{"d_model": 96, "d_mlp": 384, "vocab_size": 1024, "activation": "silu", "norm_place": "pre", "qk_norm": false, "tie_embeddings": false, "lr_head": 0.00768, "dataset": "wikipedia_en"}
Each number is 500 + 40 x the weight over its row's rms, rounded and kept within 0 to 999. Layers, rows and columns count from 0. Numbers have three digits each. The size before them is the row's rms in percent of the matrix's.

# up: layer 13 MLP up, 384x96, rms 0.242, rows 31-62, columns 0-95
# down: layer 13 MLP down (transposed), 384x96, rms 0.232, rows 31-62, columns 0-95
up31 100:427482515521600504488509539573431474529467512514538572545498539550374478557530443514501458437521526495462505488532518465518442520457466456482540544456464515444524505567469439515469433516505475482462541478460540511503474463492453552502493513493541515491519475511456497416506596474550508501
down31 098:557538481471454544475492452479531469494516435461501471460500515504532458436481452498546559528549557537553540451489467480518514453480469506472486517523524437509502470492561463517483499465534529498472457516595471434440538546515412435524468525430453498491496628471507444468556449465448524517
up32 084:511617467433547465481454508489521440511519520473559409489512506546541506577422535457502420461543523478482516508561546494570491560462562542437542451562487482516448530431411460481521498484453485460480553474536533508492554523529498549531493529498521464489519498513498437485521497501501467505
down32 080:505460555590506499461561515549516482493511501567523489509482473449510501369509451524539522523547532481568474467527518530457493460510468432574493591493521476524513489509567505509525481525486549459554487476573542487522470406468477493462555508517457530421411494485499454505543484459465532511
up33 115:530452562432478541505532482487443519519489501492586468476507453508503528525501522459423499528490472470450551579499474529554516465458470473435518523484496486469485466532453480505430457497534509563516530456432598537547538469545582440550600432520502530494533454535530504479468538522455537488
down33 120:527421434495506479437464402528468439560534493468503578494483524502545537534456451520503480562446496451513503437502513479570461471544573507485517510493568499513461559561560552529485479449481529494557512506566536532494569483440551480496502508560549477526529478454452527574457516518482473495
up34 103:539583512495495535533550494521485554551496551499493587490532541423480552584556532467491507504488499549483480427523535445419457509441515537484487455460494552553500511533553541522484565491500570433517553416511504508526431480482545569533482543426532543477481502545531521521523542497521502499
down34 107:434451491418505523526520443452516492476528424554525577494493492493507497434479502485519450521556561474481455503432496493510522500555546531506537459465500455479433481510496545457569494512513493532454438540542513493474563567504514501430489509515448473578627441455488493526454502467478545546
up35 102:516502484502491432553520415504546530478526494496465448486506598469451555493551567450463488504432547569464567489542454493465501487536536478488587487534519498473531552446493454494530513492473420558579451545479522493456487468577533529523499522480497474461439500520540427492477466576477521485
down35 101:385468497529399472558515479455516557513456528519562493526507499509445506523496467509480519475517485478494460462494459554493470411465475549500557558512496511439415493503425464479505445433487462498541484510448536456550462422475502463492529587430515540445481496534512488520486562483486481549
up36 088:501481563528484541464500435508468538441529410506459549482467521425537494503532466475456516473553402519463479444472467450464538506534463562511480516459554579497542464503520473514479507556522508501544493537385444533527455523422469555524531469543481468485478515496503572466490516560470509441
down36 092:476531474477489522461449572556493498510508565429614464525480459463481540484527513468482531595526536427484525456546560528456425493479513455560480511545533473524541506509513437485466540415519480518540500450534471489506490471558526517483467513519470449507432428519513522466534463475519406537
up37 084:519512499455478517494506513587544496448520445487552537474503558475420491482460499559434496382590486495493582494496585501490509494492466538397501488612501455500490495552486499466469515513518513502500503507525517531452481510518517453545477501537438561476566418554520505525465527467524500475
down37 085:489535418471436560549460481412523517455505483499484430517531499539547487452536596491561474518478541524602456495493486479444533443519505488505456496459484442416512474469476489475563485621460440475497533499467514477524516512516480496521444521526551485467473523503484509427494539563464515531
up38 099:572589507450590559464525484597453503546455471523456528470472507461513502560504516495545483485475486485491467474513546507563496524557453478482481513525490519440494452451504487554566470426491465503508476447460480500499580523501457448464586479519523546471419525556514516538513539491410476523
down38 091:444517521456563487436402513527562450530541489570521511493533472495526534490464429501558515555483568550499469542547496499521501479515463520503513482447525494457457541501471421539515431499492529547592532440451496451462466578500515514446541494499568475446449551466531533501494544465465484441
up39 107:523465524464499463393486539529414535487590533501502543462505512460484482528570536523518454598489525528501464480541452475513533523582488500461454481501545509575483472465498438519526514522481540507494553428502512522495414443556466545440511476468480480451552419526493458512530477526458547467
down39 101:485462547428399495538503479474565555469486516509491543494519525556484520533443460488480572499539514469473537544508466447524591536567540488436534500470496473443533536547488482444603492469419458485430428528539490512521471516503450513559487512484580516487457491451538498562493508532499487498
up40 094:479542497508440503524561458468491499562496522479530529542556458478458511497507561495397563457496438494459529514496477547431487507479456520518521557541477472546513465455464457506479463542505506534522541559573518493530492514503488410510474408455419450529578542557519544479432555506466484451
down40 087:523452573525458514487489535551573514516552517479455488501495527427501426542531452469534464531531553467591489426442544479445529502474494458578525459514435483522457549576492502496466509486523438518543470444437513517504442458487576479520494503468596491527465497439491505496484500467435464523
up41 104:523552481521543458481503449487463444444522545420490468529447535462507512496498495478523463427480536491531541466545520498434449443570535542482494449487521546545501521561461523507532430565537459538525443600527507478396550502491530576468557511554490479520519453503574448537496513489503514503
down41 101:472491449439498530477546514449520440446483449495481493508529496508525551412536486574541519461536475469457506571516546529525544437439483447484397472441472444416447491477481466524470540490483477476438519498491540515535530417518513464511502472455535435521513476518449546538451475530528528583
up42 108:549517481559565508525509506465471467548529491507444536405483498517413502570499455464499488480498469456424526494507529494495517489478486560463508455528517519504443493450521468530487476591477506461416556549501547492468499473475430558530559491536479419488418554535514486573480449547423480499
down42 111:537490477672508502549437506513518495516520470539444497486536470482471423510511565505468530451474537553497550496501460451496540486489571494545498461539475461512471445548517590455479490504528523439404555513517481462490484556428501494511472500532544470538573489503530497521445458527520498520
up43 100:496585552517534536484480497438550486523447493456540441507492488523453539509460415468462492456488478434439490446530462508497511487499494467497461491494512593489514433555565504452518464477491478464470504444479499474528469497412589508475588593518483495486550467400523495488545498444486522515
down43 101:427528419525439575517458527551493537534507451453486477524530434545449500487481512440549471523491524448535488469462452490538549483542496458535484443564495466445519477516539500530485515525513464437427534462536488470531525472442499431567472481554427486479456616479461561522509533477496481490
up44 115:557577492458564505467550495532492541458491545428535534506495438472494523551504474493428515536503504554534409512496424496527537465448457488474478482484473559534437480487435516522517425478475472494528510470547460468567438459511461467466511537460540563467450494561477478458516390522532466484
down44 114:481595454470485515455431517547464533486482526425472527545514512494546472573511532504458463575399508523470479493407524431546479499534486462488514471447437494505533473443492474528551528507462549499472513493478506552491490474401459512521501489537508569515548557517500463509427430486569519471
up45 105:497609519481533501487543542542493587471530512491529516429520490521512487469527487550498440505469426515546505494563551519483528467479455486477468513493486521565521465516511553512488476496507539470500447424463516492575495458536434524471457351455416517477463482499571452472440486460499509507
down45 114:487451606475451508538464575457486462489497513530508471553455512571486472568535584565487521549475495476450494553483480485489526520519492496393524511441547433479444463555526539528466443450522465490426488511516486470548484565488479510526471526528452425488544530584488472482518556491493502503
up46 089:554489472513489513531460449534480484442501575505519507503509492610518551577426517541513447478478463498489532601553553461457458475497528581465539479498495524472525561401439529524497479435565491551481447479504479446570484515435489477504482444475501430508502522495530540521508550472504517490
down46 089:413507524474483578537494489482538502501437519512465495519534485465524459456514496521522476510513450473557479459414512538517570531509507468504449526525534576450469500552482447497495547523477496425578446431504523441476491474532486480489397486526473576449441523463405502492588508495462526478
up47 103:538474571509516606529536451476498608465520519526501521490470557484442504474463495511494456462490445485500548482501556486481512402525539547421534539516479444538571463504534441490509500402468521515517481442486523528507494481557484532518444437505455487478567439493447471435526497481500461459
down47 102:485564550423521539474508452490510505561493548524506520474487537531558441491566424454542513502451531446492489520508522532545454497587433449490485549482509488493536487521418473514485442459360452508451510512541486462520469484482530533491489423522493554534547482479494562542476473459500569504
up48 096:545532480490474465518580507539532465454577523491541528443444553500516453554469452535492475367420493436478501535522511524483526469569473536454480508493581494531517470490489489503519525523519566542455564505516503493486426449518434498479408509458558534462514525506432449520471523525493520480
down48 096:443471520532466452456554484452504531482506475469520517499502498522463487417560450503555525532587460559514520529524461523474524469461509460429448514519542555508481550536492549494554462421477474460469515528398509524516513560583464459558505495522459435461519468524559482435456455483558468452
up49 096:507529484477485459482506568538534550480492475456502562566498529381463467507543467492483504483467492508482579498507545473460530523459435524470521471483514517425460582494503420533560462526520509507500500489513549389555391544503574470512510475448484525485517453529485504496543509505516412521
down49 094:489458449488539535519455488457472470483516482480501535474502512509513528454407504503559540518517531493559504405520612515582470460475511530472473470483491466530497461551484489429543492528462528462531502591588399498493557435442467475529485577501445524496555513461539482523520538495471512527
up50 089:549481589472526460442479478505447464464480538506518539483447469503509493518461467490490481468583486549491498506518499414456532476394479577454494431518509461540541582512488475515579565517508533525443545533443481485505520516483506539565478505446452564488430536483478497524522478452505422443
down50 093:512524452572435543504515508450518498486472505544490505535474574542412514489514474440561488553414543460499498530447522483506529458464533499537510512471483514493488522556531495440495541584607451460481515483538591539467514540488547510458473513569543529501516442470458491501497468555444488585
up51 093:515510630421460493522464427528519474551515513523535518470439463518517500511463551458533502441505497464464545456510463525539462564383501518481584423479516537518405449506459533442504484471517520489510513545494580515446482471453509486506540542497489460530454541504521441494503487508472530470
down51 101:497465540464495507482566505521437538479442533516468429406435528506509487459549527483542471563504510467543513506506447464540506512545553572485464503453560565509476486499448542521463493448495519595469434495504535470514541476528480497485458466498523470555533419419454459502424487510480487591
up52 104:511558553553459515450546464558523561556540499478464520516479532589517471484501427513516484454522513493467511496500537492536527523509487517483554476477501512500500539596515433497507591458526507471509536512536520495495463539463529449454431419540529543511566485468531405530555457536521437405
down52 101:491457434486465553494428511472478438560525510516542513520461498439505520532571437462533469435491580509510547496517511543439505497525423525497509583424439482585522537516442501486511533458510488584487545478517501534543556432470529486543466467489504494556494540495496498479514529587512438455
up53 078:501565542483503513529495515540517422500579440484474519489459506453446618563573552523448543520452542514466516477495497471587491542522528529477477472578561523508513550447472479462525496485521462513536475533428539495488478514432481539580457493469448471540502474477516430565532493467501537466
down53 074:461528447578566503509566534485562506527484531576574511554501539479547499484545441539508481556509479433607498528491486500448492499500483447507462485420467522542489554566543519528495466478494504460549487424530514491536477449576568467462477495462480490505418546488515485532444495472488440530
up54 089:500542483465522461386474524534445529492499518464513464489481479518480487532472504554492548449512503526480479503509527554440507535539573562469564476515540468585482549494538486409507452424543464552491523502489528531417462454460453515523501484475575401450475557437497452494482470460528509471
down54 087:426442481470568523552474534494522481542466476511503437534502508500459476471497429516560495534549495504580536498476557494457489406555434486516501482501439482581465524508485587399500499419543532539479513462526427552509472463451506450500507483547499508483471475535538550541552487523460485452
up55 114:570520513444439456488472512507465470518540473518575539528570503510481501519467417553552450500516538569423508534539491574494481518391490504469486504505502455550502481500443411475468513569465500476467497467485486565493499483495480514471470493462556494487550494410448484451541589538483547521
down55 113:524523561444450496450538440529520487533579438507436449542524528484535513469442570497506466523501482543427539524452549541500463512447527501488481530594478498507548458459531522461493475508478523528467492466542472469452542469547435546484584519443414515518536441463419498446523521517484491540
up56 110:484533567571501504567522546575462461560501548516551503484545459433448464466518539513497461481501470555432474490540523530473450446495513553538537484443549511536469471485505488517554510525535525509465460542416501533563600489526528552522560448473477514466481451584522537539446522547462504476
down56 106:525528496531427517515520477453461472478512521568511436447566458527451529513459538474509527400560618474497493510522513461517403511472509481433452449504530452508476498550475595552429458478461495543484439471521510462495541540487530508489463559462461505542482524567475494489490458495527512543
up57 102:466478528450537459457505496556563532589427467520478531457559540447468490496512504448515469482410461413455515531499490462447427580436501494491553508479420487521497473486496514503506494445514485413520524485457481436490492562509522529499474537549459516486422450506452498528459416527495491485
down57 104:452524504474488484506443470412556525526523482498501480502423515450514487440483466453493534516544488544460529478518521555564449484537536523593454490532447442472485490471574527585498510591499550487502496497521515538497546459465544455460466521413480529439489422411465484516552500512545466504
up58 102:514496530465545468554520549478480493549471532485505496509469444512417515504455546462555498532536467505524537453494557472523545562503534561521500483438480544577526563527521450442559540471574491522521562464471461432440491409433507517524483520485464481471461471498407533468418474558492510501
down58 099:499468430453432499436418538437490484522477479510489551467437506499553485491481536471504405486516466519503537510493543467502498538547465472510398557504483448428488511488459522520470547459548501501589534511475456561474554570457508448496517440411548495498496493457494430518484485497488570478
up59 092:535515495505415509549499502507434516551471409511464465576510499521548500482539490453474454462500469471477441592505434533500508469526470529461551502470546494476555517526566531558395503494488489502566567462535549541485442449477508594456564473494509462480509477456488516527429520525499461488
down59 088:523528512590374578460579475438529499457531443470518561464458497494488502550507547468471489535589513542497490536449556501441507502476548515532507423514516572524473534533450531494503442588454547529530456539489467551487533483493500447469513519503501517558483475472520539475456521512549511486
up60 095:498509549498515508556449476496520464500516473535566487444474487525546490582521454503477456513536524469519450515517503480512512476555443501418510486536474557492459544464517531548522384537475485509476529608515503564504478461508423443417422511447445481543510509516481529571554489551443535489
down60 093:520526493531517463553505559513480504482513480436490511523506543567438429498513565513450456510549498581552415494487481454455454454465512567510476451483498403567518542504519451423483538432510467562515503505488430490537539494478557520526487541480537512402507457538506456457528534519515441491
up61 100:514626553466484461547550494522552502462449515510487539455558541506477446532479446543458490508532486520496481546460465426472483571573511494516481481450524446469523522520522519502484476502515540545540461442562430413481530472445472540522486432533524446424517578519447516474524489497482493552
down61 098:543532485533576568434509542459418514506519536590452485542601526475518458506508481445502469508465472539556471534450493527489486519531476500479473442592531512527500442504517562418487520517526490538467543497461438467430483512497506514477516437451575522472497458574548517517498534536557477502
up62 101:513555548487444437508543521493504497514512569525535474513428526478515477577518544475494449415497571508502488515536514508454477508551467487483607590453520510441513464518482585553522529528508468557528493515489548517542415510469452510517450477526387487515513472532446493553474506485437477484
down62 099:492430488438543496492494456449495429472457464525547548505565557509621588452485565502460489499541481536508499525555474546460562474477494465533451470489500505496458474406547494477470482513481515479514499486525498439522548530470535526566484452535579471482476581523467584501484473504540536517